{"num_key_value_heads": 3, "qk_norm": false, "beta2": 0.95, "doc_mask": true}
Each number is 128 + 32 x the weight over its row's rms, rounded and kept within 0 to 255. Layers, rows and columns count from 0. The size above them is the row's rms in percent of the matrix's.

# layer 6 attention key, 192x192, rms 0.0517, rows 51-155, columns 0-63
size [102 115  95 114  99  96 119 103  94 124 104 114 102 101 105 102 100 124 130 116 133 104 104 114 124 109  96 109 113 104 118 111 103 119 100 103 110 121 112 109 102  98 115 100 126 109 118 123 107 115 114 122 120 104 110 100 109 114 114 114 103 104 123  96 114 118 121  91 114 106 107 106 106 109  99 117 109  84  85  74  79  79  86  87  82  93  86  83  78  81  70  76  83  77  70  69  85  78  81  80  78  76  84  80  81]
[[115 137 133  94 130 122  99 108 104 178  85 130 137 139  75 142 120 154  95  90 103 119  96 255 121 144 106 112  98 152 118 101 151 108 122 131 104 134 121 145 127 127 131 115  83  72 123 131 153 134 100 128 255 118 119 130 110 154 105 141 141 167 119 116]
 [177 114 133 133 109 113 114 128 109 102 122 140 183 161 187 104 141  96  91 160 124 137  85  86  71 197 123 137 204 148 126  86 113 148  83  99 102 148 130 160 114 147 157 145 131 188 108 128 101 122 128  89  68 116 124 148 129  85 118 147 163 106 136 148]
 [110 137 111 137 107 142 151 145 148 104 137  77 125 140 179 143 133  93 171 143 125 127 171   0 147  94 120 135 138  94  96 164 151 163 100 121 158  98 143 131 154 128 127 156 203 173 148 131 132 137  99 103   0 110 123 170 178  90 135 131 131  76 110 109]
 [120 127 108 110 113 144 138 109 102 137 114 149 131 126 107  94  72 149 110  91 119  90  96 255  98 159 106 136 139 138 145 134 109 110 165  94 139 130 102 126  82 175  89 150  50 100 140 103 179 142 143 118 210 152 131 109  94 174 139 152 114 156 157 129]
 [126 115 132 140 120 137 134 114 132 186 134 109 138 162 187 110 124 156  98 136 171 163 162   0 146 105  94 115 128 104 107 158  82 174 102 123 113  98 143  99 200 116 140  94 147 162 188 144 143 143 140  90  14 170 144 107 157 151 116 137 136  93 141 108]
 [171 154 135 102  85 161 118 161 146  52 147 157  97  64 154 159 148 115 170 160 142 134 174   0 115 111 122 133 129 108 105 147 131 167 100 102 127 121 131 141 160 126 119 185 151 168 155 107 110 140 145  77   0 124  80 147 127 113 140  97 135  99 114 112]
 [136 116 152 132 148 167 117 103 109 166 169 120 181  34 150 154 130 130 178 145 153 114 171   0 157 105 152 100 149 135 147 159 110 152 144 111 154 123 167 131 151 133 128  62 124 132 138 100 107 139 140 107  30 113 134 165 105 136 152  91 127  73 156 159]
 [105 124 135 151 151 132 130 125 160  53 137 159 130 126 205  90 150 150 127 190 114 110 170   0 173 112 136 130  73  86 114 105 128 120  89 113 115 115 144 148 178  99 125 160 158 132 117 173 119 127 126 144  60  99 136 135 152 122 133  99 115 148 106 105]
 [ 70 171 143 134 116  94 121 104 120 135 123 137 109 138 105  76 125 104  84  73 116 126  71 255 100 147 146 129 158 147 122 101 118 119 140 103 103 160 137 160 126 176 101 123  80  84 101 110 163  79 127 176 213 153 116 134  65 118 115 110 134 154 106 176]
 [ 82 124 149 150 133 113 143 148 146  49 105 139 132 187 201  89 165 135  62  95 158 124  85  33 110 126 148 104 103 146  75 138 134 101  79  90 150 122 157 100 121 131 173 131 154 127 120 161 106 150  99 128 180 169 119 112  87 145 132 205 133 124 130 141]
 [140 113 132 132 111 115 154 134 139  43 100 184 113 133 112  72  95 149 101 123 108 137 100 255 114 142 109 136 140 128 114  92 130  94 146  97 106 142  87 134 127 142 127 203 115 101 120 151 122 130 116 157 255 112 139  97 112 149 106 159 109 153 137 139]
 [126 145 129 134 112  97 103 103 131 152 148 134  92 110 124 113 128 156 161 175 124 126 189   0 129 141 114 153 153 129 138 140 117 156 133  67 115 139 127 154 115 128 132 102  92 159 111  93 113 104 128 121  35 104 130 142 103 122 157 101 113 146 105 160]
 [137 153 114  78 134 149 155 147 150 143 151 102 106 122 183 161 131 124 167 128 144 110 185   0 133 104 104  99 161 104 125 183 149 130 130 150 129 113 138 122 180 146 123 113 159 140 180 118 154 122 134 115   0 125 129 146 151 105 121 118 113  89 131 138]
 [ 99 160 106 153 112 144 118 122 139 168 188  74 128  66 176 159  96 139 125  90  98 147 198   0 135 100 133 113 165  92 151 192 120 108 116 129  78 159 122  91 132 124  80  91 129 156 163 131 171  70 166 109  11 162  96 128 169 133 132 145 121 137 141 105]
 [118 113 103 125 129 127 130  75 126 145 109  61 129  69 148 125 107 134 123 126 104 102 169   0 144  99 106 146 185 130 141 171 158 133  85 186 136 140 118  94 138 156 104 119 104 180 164 151 194  77 113 130   6 148 112 133 150 117 150 137 120 160 136 110]
 [147  80 119 159 126 172 127 130 133  86 195 115 152  73 150 157 127 130 174 112  97 168 161  33 116 113 120  91 156  91 136 184 128 151 126 130  88 175 119  74 105 112  96 145 109 119 155  80 180 147 165  75  18 197  69 158 149 104 112 156  98 168 165 116]
 [166 135 113  99 149 147 104 115 159 191  65 123 116 178 132 130 133 117 113 144 172  87  84 255 128 139 134 173 100 134 113 131 108 120 145 117 143  88 141 160 130 118 130  85 128 105 121 110  92 144  95 103 255  91 148 132  96 127 134 116 119 141 128 160]
 [ 97 122 155 135 128 137 118 125 109 177 187 141 116  94 195 136 157 145 166 127 128 123 161   0 132 155 126 135 162  86 165 124  98 135 112  97 131 145 146 104 143 140 162 109 115  92 125 117 161 117 138 117  25 141 135 154 148 124 129 128 147  97 148 124]
 [131 151 119 125 150  94  81 112 119 160 132 149  84 117 176 132 183 107 135 157 145 117 158   0 127 113 116 138 117 104 140 154  92 151 151  82 128 121 106 157 137 155 135  96 105 106 140 131 127 150 126 106  13 159 118 147 114 101 121 124 128 127  90 172]
 [156 115 152 139 131 153 147 161 122  61 101 175 141 132 124 124 109 134 144  93 122 106  64 255 130 117 131  93  90 165 101 123 138 124  98 153 125 146  83 130 121  95 141 170 159 120 123 130  91 124 122 167 206 128 135  96 116 141 128  96 144 142 102 146]
 [122 102 158 135 124 130  84 110 130 132 152 137 147 122 102 115 174  98 132 186 146 109 189   0 129 107 118  81 148  35 120 160 125 100 104 127 132 108  90 131 166  99 157 127 122 168  95 146 111 111 181 107  71 120 132 160 124 132  85 159 101  96  96 141]
 [133  97 117 127 132 118 128 121 160 132  99 158 119 159 134  95 123 128 135 107 127 113  93 255 144 139 114 170 119 143 138 105 131 172 101 108 123  97 128 149 115  81 145 138 116  88 135 114 138 180 132 151 255  90 164 129 120 127 157 123  99 171 145 142]
 [111  95 105 115 144 129 140 116 147 137  97 124 105 155  54 124 117 114  99 142 147  99  75 255 133 139 106 113 102 173 106 116 115 115 150 131 177 109 126 140 105 108  88 105 114 119 110 143 153 156 114 145 244 109 142 119 109 145 156 113 133 162 125 153]
 [137 130 164 162 135  79 119 132 140  80 163 150 109 119 204 137 141 110 130 112 140 117 142   0 149 145 128 155  86  94 147 161 128 110 141  89 121 133  98 133 140 122 164 148 131 117 130 140 119  89 109 167  13 134 155 141 133  85 177 124 150 111 149 105]
 [125 133 129 116 112 112 165 139 140 107  90 138 145 137  86 160 142  83 102 102 120 141  98 255 133 112 124 157  82 157  98 113 175 116 145 142 158 125 119 130 122 118 124 136 143 129  98 150  84  88  85 155 236 121 124 101 157 131 117 119 111 125 125 130]
 [131 107 128  87 119 104 178 146 124 101  96 164 145 154  87  95 130 128 111 107 155 121  75 255 135 179 114 169 137 166 148  64 183 154 105 143 186 120 131 126  97 110 124 199 150 119 109 109 143 122 115 152 248 108 115 118 101 116 164 114 104 158 147 126]
 [110 129 154 116  96 150 140 110 103  98 154 107 121  47 136 146 143 142 118  96 123 137 147   0 124 138 138  90 140  74 129 131 157  90 136 182 108 164 141  91 129 160 135 157 142 146 130 129 160 123 163 111   0 146 128 129 118 120 114 141 160 136 128 159]
 [173 133 136 114 134  98 148 123 187 173  77 166 135 184  99  91 132 149 119 177 125 102  78 255 153 122 133 146 112 106 140  92 111 126  98 105 123 103 125 170 144 102 134 119  82  99 122 117 115 166 100 116 255 115 141 147 103 150 133 123 145 138 113 133]
 [100 103  99 148 115 155  99 156 106 188 176  91 153 154 132 130 118 140 132 156  85 140 191  31 154  72 110 128 152 122 183 210 146 148 137 150  84 150  99  82 125 117 121 105 111 121 157 117 192  81 137  95  76 129 121 112 126 104 110 156 127 135 163  69]
 [124 140 135 122  70 143 143 127 140 168 166 117 131 104 142 143 124 134 120 152 128 117 218   0 131  97 137 114 148  63 154 123 145 120 122 147 103 128 120 117 170 168  84 131 116 196 139 131 173 100 125 123   0 147 126 142 145 128  82 190 171  95 131  96]
 [146 121 134 126 144 130  94 157 120  56 186 149 121 118 164 109 192 135 160 175 141 147 136   0 143 178 123  94 120 107 140 170  74 140 131  81 122 141 127 101 138  88 144 173 142 120 104 136 131 157 101 143   0 141 169  96 118  80 111 121 128 122 135 159]
 [122 126 114 157 122 138  82 133 103 126 170  88 110  84 190 135 142 147 149 157 111 128 142   0 111  96 134 108 154  66 157 166 130 152 147 130  93 164 130 117 139 151 142 118 132 123 151 140 153 118 144 113   0 136 127  92 119 111 113 117 120 139 110 128]
 [120 151 100 151 127 143 109 149  89  53 173 131 129  75 129 156 123 114 144 178 111 135 177   0 149 125 116 119 118 101 143 165 142 147 167 161 144 173 117 103 129 139 101 154 130 161 126 144 143 147 118  83   0 157 127 114 141  81 117 151 128 125 147 126]
 [127 118 129 155 132 123 105 118 126  86 158 148 119  90 204 109 158 150 139 148 120 131 135   0 131 154 126 177 128 111 147 179 132 115 103 120 115 151 127 127 136 141 136 153 127 172 151 115 134 102 144  95   0 131 139 121 122  91 183 123 152 141 135 103]
 [168 135 124  81 122 138 130 149 145 131  95 163 130 211  92 124  95 112  89 136 168 129 130 255 141 115 112 166  92 179  93  92 133 134 121 120 149  90 145 170 111 144 121 108 115  88 134 129 125 157 103 149 255 105 139 139 140 190 124 121 153 122 119 131]
 [159 164 151 114 148 108 106 116 141 176  84 163 121 185  70  98 160 128 134 159 173 101  95 255 114 172 115 142 128 145 127  75 119 126 116 123 168  95 132 164 127 121 151 100 102 118 114 132  80 144 110 112 255  72 145 152  72 178 132 111 146 111 120 165]
 [145 114 119 118 128 155 110 113 131 111 102 103 126 175  46 106 103 130 116 125 120 141  96 255  89 107 100 105 139 188  99 109 134  97 145 177 139 121 120 134  99 139 120 141 124 114 103 133 118 138 164 115 240 103 140 108 129 181  84 111 127 164 120 189]
 [130 125 108 103  94 153  77 175  69 140 104 139 151 173 163  62 105 175 198 150 102 121 149  53 138 113 107  99 166 170 149 157 144 130 112 143 105 180 104  99 152 107 154 140  82 108 151 100 163 121 165  94  84 150 118 134 111 120 100 161 147 221 148 104]
 [164 123 126 101 173 149 107  59 160 206  79  86 130 109  77 104 127 152 104 138 157  58 104 179  94 164 126 163 132 135 133 107 164 104 117 124 186 102 137 175 104 113 101  92 116 156 103 159 139 109 122 137 203  87 126 156 112 167 151 169 136 137  99 163]
 [ 92 173 131 130 127 114 104 136 102 108 156 132 129  95 176 131 156 149 157 123 113 145 148   0 125 141 134  74 142  88 116 121 119 135 145 115 128 172 134 113 138 141 174 151 152 132 131 134 137 145 143  99   0 168  89 154 123 152 103 123 115 130 115 106]
 [112 107 124 136 180 141 107 126 168 201  81 120 132 178 124 108 130 108 113 168 153  77 103 255 140 140 136 144  77 132 159 115  99 142 120  92 144  67 128 162 127  76 153  95 115 106 102 131 109 155 128 109 255  72 169 130  99 167 110 108 109 147 131 151]
 [144 117 128 128 129 119 150 137 149 177  94 138 134 193 109 119  95 103 126 107 166  90  90 255 145 128 128 139 115 148  84 113 116  99 104  88 146  74 127 161 121  95 126 111 107 129 100  94  98 113 110 167 248  88 134 140 145 168 159 126 143  88 116 144]
 [142 110 160 123 132 160 137 114 113 123 104 153 146 183  63 153 165  97 124 108 212 103 115 217 140 146 140 156  97  99  74  45 110 120 146 131 155 123 160 178 125 120 135 122 118 141 132 146  88 141 136 104 215 104 137 187 139 139 105 107 139  96 126 190]
 [131 119 166 121 144 130 142 122 156 165 102 168 127 125 108 119 146  97 133  87 167  93  72 255 128 171 127 183 103 160 113  86  99 134 114  78 151  91 156 163 123  94 133  84 129 126 109 130  89 105 100 176 255  72 129 118 135 162 170  91 131 126 128 142]
 [ 64 143 126 121 122 129 162 147 130  99 119 121 138 143  61 132 131  62  64 129 132 114 105 241 189 127 127 162 125  90 200  99 156 102 108 168 133 117 149 143 126 123 124 145 102 153 147 148 153  99 108 108 216 155 111 129 133  92 145 189 208  65 164 113]
 [100 169 118 141 123 125 133 167 118 194 139  66 121 125 141 183  72 152 164 123  60 156 138 184 162  81 121  69 110 133 159 167 121  77 118 139  66 161  94 127 158 117 133  90 128 119 140 121 156 122  69  92  96 161 116  80 146 143  86 134 164 133  91  89]
 [123 154 149 124  92 128 140 122 152 155  75 148 154 145  90 125 116 139 121  99 137 129 129 157 154 154 133 130 178 134 135  84 189 139 144  82 143 115 170 157 108  84 126 131 147 144  81 126  84 120 108 156 207  39 112 134 100 160 111 133  98 137 123 113]
 [137 161 103 111 141 149 111 145 123  89 186 156 116 125 165 128 173 131 144 184 147 108 158   0 159 153 125  95 141 120 154 199  83 149 156  65 147 109  70  94 145 119 117 167  92 131 115 132 114 142 114 110  21 128 160 108  89  66 144 106 100 146 139 146]
 [138 122 119 163 138 145 106 113 114 115 186 110 135 130 194 142 149 153 113 169 151 125 174   0 160 127 143 109 164  61 135 149 139  92 119 116 110 109 114 127 156  96  97 140 108 160 118 120 146 128 150 123   0 134 143 138 135  70 145 144 115 127 156 126]
 [111 159 129 127 156 131 159 112 178 119 117 168  99 113 104 141 128  90  81 144 156 113 114  64 163 160 141 116 135  96 123  79 147 131 161 103 122 142 140 135 102 123 116 129 158 136  93 170 127 143 118 171 148 115 153 140 123 176  87 140  93  89 153 169]
 [ 76  98 118 148 130 119 120 126 133 132 156 121 146 110 168 118 143 147  90 154 133 145 161   0 101 130 119 114 110  89 158 165 121 103 104 127  97 158 149 126 153 154 122 103  95 149 112  97 186 106 145  87  19 170 136 130 162 120 131 155 157 106 173 103]
 [137 140 124 142 131  99  98 115 133 101 138 131 112  83 185 113 142 133 156 161 135 135 126   0 134 142 116 168 122  97 152 153 104 158 124  92 106 149 121 152 123 167 127 122 120 144 135  89 140 131 123 103  22 164 132 142  98 114 130 186 140 130 128  88]
 [141 150 123 121 127 117 118 139  99  76 134 156 124  74 183  99 150 142 136 157 139 149 144   0  93 168 140 151 147 140 149 141 141 165 159 113 148 156 178 110 118 160 136 167 150 131 137 105 113 122 169 152  11  92 127 128 100 110 125 108 110 115 119 145]
 [105 117 107 136 134 162 142 147  72 149 179 101 121 114 192 150 147 127 134 101 119 162 163   0 161 118 122 107 123  98 160 150 120 112 141 150 117 166 137  97 129 129 117 117 131 126 141 112 194 119 137  74   0 189  90 113 147 111 113 139 159 113 122 131]
 [154 143 118 132 124 160 100 121 173 223 132  75 143 169  87 116 160 102 117 135 170 102 161 255 121 136 129 123 127 149 100 125 124  96 118 139 151  85 142 121 123 106 113  82 122 127 120 153 121 113 129 152 255  82 132 140 111 196  96 125  89 113 106 156]
 [151 131 120 120 168 137 103 122 148 232 109 112  93 121 173 142 121 130 151 119 178 106  93 255 136 156 110 120  81 125 130 128 111  92 117 105 137 106  87 148  92 119 103  76  93  63 127 108 145 185 106 133 200 144 133 140 114 158 162 112 121 135 120 123]
 [160 114 135 102 105  97 142 143 181 155  79 130 131 144  43 109 137 127  88 151 126 115 107 255 113 122 121 148 111 185 116  99 135 143 125 144 177  74 131 132 130  96 118 119 116 149 119 154 114 133 110 147 255 126 128 147 132 152 110 125 108 129 120 137]
 [123 125 183 146 104 148 147 128  95 152 170 147 134  67 136 100 119 165 124 110 112 132 173   0 112 156 168  95 170  80 107 129 129 152 134 109 134 188 130  82 134 115 162 145 151 149 122 127 128 138 128 128   6 131 127 116 121  98 109 132 143 136 142  92]
 [139 151  61 121 123 118 145 156 141  63 149 161 107  69 137 130  93 152  93 168  99 142 154 139 159 142 115 181 123 167 145 125 180 160 151  55 148  86 114 139 127 146  91 168 130 179 112  83 150 139  63  34 114 105 158  85 138  89 167 161 120 146 156  91]
 [158 117 119 113 132 148 149 121 166 119 133 110 125 156  99 156 148 111 102 150 130 109  96 255 140 113 143 131 109 126 128 135 109 113  95 119 124 108 118 149 124 104 110 120 128 120 134 122 129 112 116 137 253 121 113 139 133 163 151 145 131 112 115 133]
 [146 111 116 104 112 119 147 125 145 173  77 115 145 168  83 107 122 118 107 119 161 128  98 255  88 147 122 176 121 175 128  85 153 120 110 124 161 110 125 138 111 120 101 132 118 137  95 114 123 135  96 134 255  99 111 130 153 143 154 129 111 143 155 145]
 [148 146 141 108 177 104 154  96 165 206  85 154 116 135 112 101 138 110  95 143 173  87  87 255 130 175 122 183 119 127 142  55 125 130 151 103 168  95 113 162 112  91 105  50  91 130 130 162  92 133  86 126 255  89 135 162 116 153 144 118 148 136 159 148]
 [117 121 165 146  97 123 186 155 139  42 122 165 154 117  78 108  75  88 107  93 124 141 128 255 106 161 139 119 135 125  91  83 129  97 121  87 166  89 167 151 148 112  99 192 142 138  74 118  88  98 123 182 251  82 123 106 145 171 148 125  95 107 148 126]
 [107 110  83 133 125 143 101 127 140  81 153  74 147 194  77 161  84 154 166 158  82 147 114  86 131 101 127  55 163 141 159 128 113 132 118 191  87 136 116 104 122  77 151 175 163 124 128 110 150 178 158  58 113 137 118 160 154 116 107 168 139  85 125 138]
 [ 91  86 116 169 120 136 126 139 114  83 208 143 142 118 150 110 106 137 140 145 117 134 166   0 132 128 149  81 173  81 134 158 115  70  97  69 121 158 116 103 145 116  88 158 100 197  92 113 161  93 135  93   0 136 146 122 134 122 149 164 147 160 142 135]
 [121 165 115 140 144 182  70 125 120 174 132  97 131 167  90 125 147 192 116 186  95 159 150 158 104  79 123  92 130 145 159 214 123 142 141 151  86 101  88 120 148 121  94  93 144  99 156 131 115 167 127  85 103 108 114 122 102 138  78 153  72 125  97 117]
 [179 111 122 136 142 113 105 130 135  68 187 148 111  86 147 134 188 144 140 169 161 130 164   0 121 143 123 114 108  86 122 157  97 137 169  89 119 141 130  95 124 117 140 121 118 130 124 147 163 139 135  92   0 157 153 145 106  95 134 122 110 129 121 109]
 [168 135 122 109 164 116 114  99 164 243  63 137 109 168  77 106 139 127  86 159 151 108  86 255 142 120 138 166 105 147 164  87 163 144 144  83 162  79 130 180 114 122  90  79 134  96 107 143 113 151  80 136 241  86 154 115  97 143  76 105 112 160 117 122]
 [143  81 107 105 153 150 137 119 102 105 108 136 147 153  12 143 146 117  86 148 135 108  93 255 152 102 128 140 162 144 105 104 156 128 130 182 124 128  87 129 120 107 105 163 100 106 135 143 148 157 188 140 250 125 135 143 115 118 126 143 103 168 110 155]
 [155  92 125  84 131 124 182 137 140 140  65 145 123 150  99 140 138  94  79  96 147 138  57 255 172 146 140 155 108 133 116  71 155  95 101 133 144 135 109 143 122 101 143  95 114 137 110 130  99 134  88 129 255 138 107 131 128 117 126 112 160 146 124 111]
 [147 185 105 100 165 142 107 122 188 205  54 125 151 179 116 131 139 114  96 142 105 119  91 255 140 108 139 157 110 162 119  89 100 118 151 111 120  86 108 174 119 148 144 131 121  91 142 149  86 155 105 163 243  72 140 127 120 197  68 136 120 133  98 108]
 [111 112 129 147  97 132 131 127  89  60 178  96 150  89 130 158 134 130 134 118  87 147 174   0 108  84 115  91 140 118  99 189 125 138 140 150 131 143 126 100 141 153 138 167 132 165 125 101 126  97 157 106   0 153 130 126 163  87 107 150 127 119 120 138]
 [148 161 134 105 153  95 156 128 152 191  66 157 127 148  86 115 112 127 102 100 140 118  78 255 134 156 153 177  90 161 121  99 127 113 129  78 159 113 115 135 119 101 137  65 107 113 110 134 138 136  76 174 251 107 129 120 104 152 145 101 131 156 117 108]
 [ 82 175 107 119 121 149 130 102  74 140 133 118 133  82 146 132  66 162 212 123 122 152 150   0 114 110 141  84 164 174 148 158 116 153 185 110 151 176 203 101 111 139  87 105 173 111 156  92 134 131 164  90  19 118 105 107 115 112 134 132  98 104 136 155]
 [119 119 141 130 134 168 117 119 118  96 168 117 131  94 190 130 135 151 148 117  95 161 165   0 132 140 126 114 155  76 144 157 133 122 148 138  93 175 113 119 128 173 116 154 138 139 121 125 166 120 131  99   0 163 104 129 124 106 124 141 157 138 139 136]
 [148 108 185 126 101 120 136 113  80  25  72 152  93 128  40  88 106 150 117 105 111 136  97 255 118 115 105 132 125 119 144  99 165 159 112 174 175 173 119 166  77 145 149 150 132 145 105 124 129 142 127  93 168 106 102 125 125 112 101 175 122 174  94 167]
 [ 87 121 130 139 115 107 154  98 131 133 117 100 129  71 126 124  71 125 130  84 105 149 128   0 103 119 117 152 174 135 126 107 165 130 130 156 127 167 164  97 116 164 101 128 195 162 167 140 191  70 148 152  52 116  96 119 140 156 126 149 155 145 123 114]
 [ 92 104 100 167  70 101 135 167  90  87  93 175 149 141  78 131 124 101 124  96 129 104  64 255 122 122 140 117 126 179 140 137  97 124 120  97 111 135 176 114 143  95 117 148 128 133  74 124 126 104 134 145 205 122 140 131 147  63 152  98 119 128  92 152]
 [142 139 134 111 169 115 124 132 148 173  99 130 122 155 187  85 114 114 115 128 116  96 111   0 106 189 152 130 148 111 129 144  99 118  87 133 177  91 136 125 136 161 195  87 111 110 154 138 159 157 102  80  62 125 140 121  87 132 159 217 157 106  98 119]
 [119 152 112 139 125 133 135 147 115   6 100 137 135 102 145 105 116  79 100 163  95 159  52 229 130 126 137  72 158 129 155 126 128 178 142 106 130 138  95 100 152 125 123 152 129 127 141 113 121 121 165 151 168 140 159 126 125  83 151  98 145 135 137  86]
 [144 159 136 124 111 123 144 107 145 194 131 125 177 128 174 143 140 148  93 131 149  76 182   0 121 105  86 139 132 137 102 143  80 110 128 114 152 169 177 126 137 174 136  64 111 136 168 109 159 140  85  97  59 157 119 124 167  97 157  75 153 110 213 135]
 [175  69 124  97 128 119 127 141 129  38 149 153 130 119 164 124 148 155 133 164 122 135 141   0 104 136 144 119 168  89 171 131 172 130 154  99 124 118  59 120 110 156 100 162 126 189 154  96 154 151 182 149  89 131 107 107 127 115 131 134 119 156 145 158]
 [121 120 131 138 123 121 154 144 134  55 135 155  88 136  52 145  99 124 144 119 120  95 114 255 131 120 126 150 125 152  97  95 117 105 104 146 122 135 105 141 134 135 101 164 118 109  90 162 105 132 137 116 242 124 129 124 136  78 114 166 158 128  69 126]
 [147  89 114 110 144  97 103 106 145 142  99 130 125  95 147 110 128 128 101 167 116  77 184   0 140 108 143 124 126  85 121 129 144  93 123 133 129 104 153 187 173 158 161 111 130 180 167 189 105 114  96 135  42 101 125 118 128 136 109 175 126  82 104 137]
 [115 120 122 106 128  98 149 193 113  39  96 158 142  78 164  76  53 151  80 126 126 167  45 114 139  55 137 172 175 142 144 132 133 119 135 103 105 105  88 143 139 163 115 175 138 153 158  87 129 196 116 117 134 103 138 120 126 163 113 154 140  96 136 117]
 [167 125 131 127 148 142  99  98 135  60 117 151 139  65 154 107 156 132 119 189  97 146 163   0 126 136 127 129 134 116 176 132 141 141 163 107 137  91 103 118 115 143 138 154 117 173 165 126 126 118 151 138  20 100 119 125 125 126 144 102 113  98 167  96]
 [105 100 129 104  94 165 159 157 121 190 128 120 109 158 123 132 125 222 147  70 120 116 118 255 124 104 108 155  83 136 134 126 146 110  97 156  89  95  93 129 106 111 105 106 127 106 120 134 141 206 128  94 208 162 121 155 128 145  96 163 120 145 140 106]
 [134 122 136 128 165 143 161 103 127 100 147 105 119 134  94 148 106 121 134 139 120 148 112 255 111 111 127 160 120 165 166  67 175 161 133 182 127 119 137  91  95 107 125 128 137 133 129 172 104 117  93 199 208 129 132 110 157 157 119 120 145 125 204  60]
 [ 80 184 106 165 117  95 141 174 103 125 162 126 150 109  82 124  99  62 147 100 119 154 142 255 148  71 124  99 164 156  72  83  63 149  73  93 109  96 162 124 151 134 131 133 158 145 112 129 124 109  58 120 199 102 138 182 160  67 138  78 118 141 132 161]
 [164 105 116 151  90 108 159 155 120  20 131 157 127 148 195 132 161 134  63 124 136  89 156   0 105 125 158 153 126 106  97 161 107 151  82 133 114  94 106  99 112 138 139 176 134 151 116 147  84 142 120 125  49 116 132  84  97  79 154 168 136 123 167 144]
 [ 78 179 177 141 120 121 162 111 142  85  94 153 144 158  90 164 133  95 150 127 125  82  49 255 115 148 150 126  95 120  99  89 107  86  81  80 168 133 143 163 117  98 185 151 113  87  87 156 137  88  76 145 174 133 117 125 150 110 100 161 171  92 140 108]
 [208 107 108 124 112 150 111 111 132  45 161 137 133  79 128 135 171 165 132 136 150 114 157  53 122 170 151 148 144 116 111 133 164 142 115 126 107 151 104 138  52 122 173 147  95 141 130 132 130 165 159 101  80  54 140 144 144 156 114 121 113 114  91 113]
 [178 141 135 108 166 157 107 132 132  14 126 124 124 139 174 112 132  78  95 145 140 143 142   0 142 114 146 107 144  66 169 151 138 125 106 100 117 110 107  91 114 169 132 153 145 143 134 117 105  92 113 126  56  97 100 146 146 149 107 116 141  96 152 140]
 [167  40 131 112 127 115 124 162 158 173 161 127 109  90 134 139 175 187 186 116 145 162 137  51 136 194 138 139 125  92 210 157 103 157 145 140 106 108 112  93 126 147  94 105 137 126 137 109 165 146 194 145  81 125 109 108 133 183  70 129 105 178  98 158]
 [179 127 107 157 157 139 140 150 103  89 181 120  89 183 150 135 134 148  98 135 137 144 113 243 132 136 130 132 139 115  63 143 118  91  70 131 156 106  58 106 155 159  83 123 116 139 154 142 143 126  80 114 159 158 155 106 139 145 162 138 139  86 156 112]
 [158 197 125 122 146 162 144 143 134 107  57 137 139 131  43 144 120 185 170 126 113 149 111 233 175 139 131  90 144  89 183 124 117 136 100 112 164  64 147  77  92 138 133 212 115 142  53  86 159  92 132  95 157 105 141 111 118  96 107 169  80 198  88 151]
 [102 177 123 129  79 112 113 138 123 149 173 143 149 104 143 111 144 121 146  94 132 117 159   0 125 151 132 102 116 117  97 130  95 123 146 101 172 185 123 171 107 128 130 112 124 117 150 132 118 131 101 136  21 121 149 149 114  66 147 111 108 126 106 134]
 [104 119 107 114 169 124 173 123 135 255  56  86 171 152 182 145 142  90 104 115 158 142  63 255 145 126 106 161 152 172 166 146 135 121  93 115  93 120 163 113 119 129  98  66 103 148 151 105 137 142  75 100 203 182 138 147 121 133 121 177 148 102 145 137]
 [117 110 116 125 166 138 123 128 141 118 131 131 112 155 111 151 146 172 176  80 121 133  88 255 155 115 132 162 149 118 167  74 147  97  82 126 145 118 107 107 113 128 105 151  98 112 122  94 137 156 157 127 222 125 120 158 134 125 128 118 158 147 111 181]
 [152  85 130 170 164 149 149  96 110 135 113 102 158 102 163 115 100  78 148 165 138 156 105 255 139 147 128  89 117 145 182 121 132 128 149 129 139 142 143 179 128 104 132 128 121  94 129  99 147 118 133 143 236 102 132 199 129 142 170 111 150  79 191  80]
 [114 116 132 138 156 115 113 130 152  95  95 127 148  95 134 112 116 157 166 199 106 143 159   0 129 146 137 105 110  85 163 121  96 144 117 135 103 170 164 138  94 128 126 139 141 136 148 116 155 115 140 103  57 127 108 155 107 122 119 104 142 124 142 129]
 [149 129 157 117  65 148 154 146 150  94 124 143 132 142 123 173 164 183 158  82  77 158 183 133 134  88 119 168  88  72 124  77 147  77  89 132 107  95 148 102 106  79 146 153 150 152  55  63  98 109  93 150 139 129 113 170 159  89 123 141  84 163 136 160]
 [130 126 136 115  58 105 106 168 145  91 111 131 144 176  84 127 121  86  99 127 105 140  89 255 144 124 139  95 141 116 131 124 126 139 117 158 122 137  64  99 121 151  95 154  97 121  85 109 125  99 154 161 210 167 151  79 151 151 100 118 154 174 104 135]
 [157  79 148 126 157  98 123  82 135 128 145 115 133 112 170 139 120 154 165 181 103 153 149  13 101 175 121 139  88  71 157 140 161 123 141 127  97 115  77 146 137 143 160 125 139 127 166 125 121 149 167 142  76 152 128 107 120 182 103 153 139 145 136 104]
 [148 161 145 151 133 129 121 151 134 103  65 125 113 134 117 106  99 112 113  95 139 136 117 255 118 103 125 122 153 154 117 127  74 138 121  93 124 130 148 144  86 147 130 105 117 113 111  76 108 101 137 165 214 118 121 128 103 154 164 154 137 139 117 153]]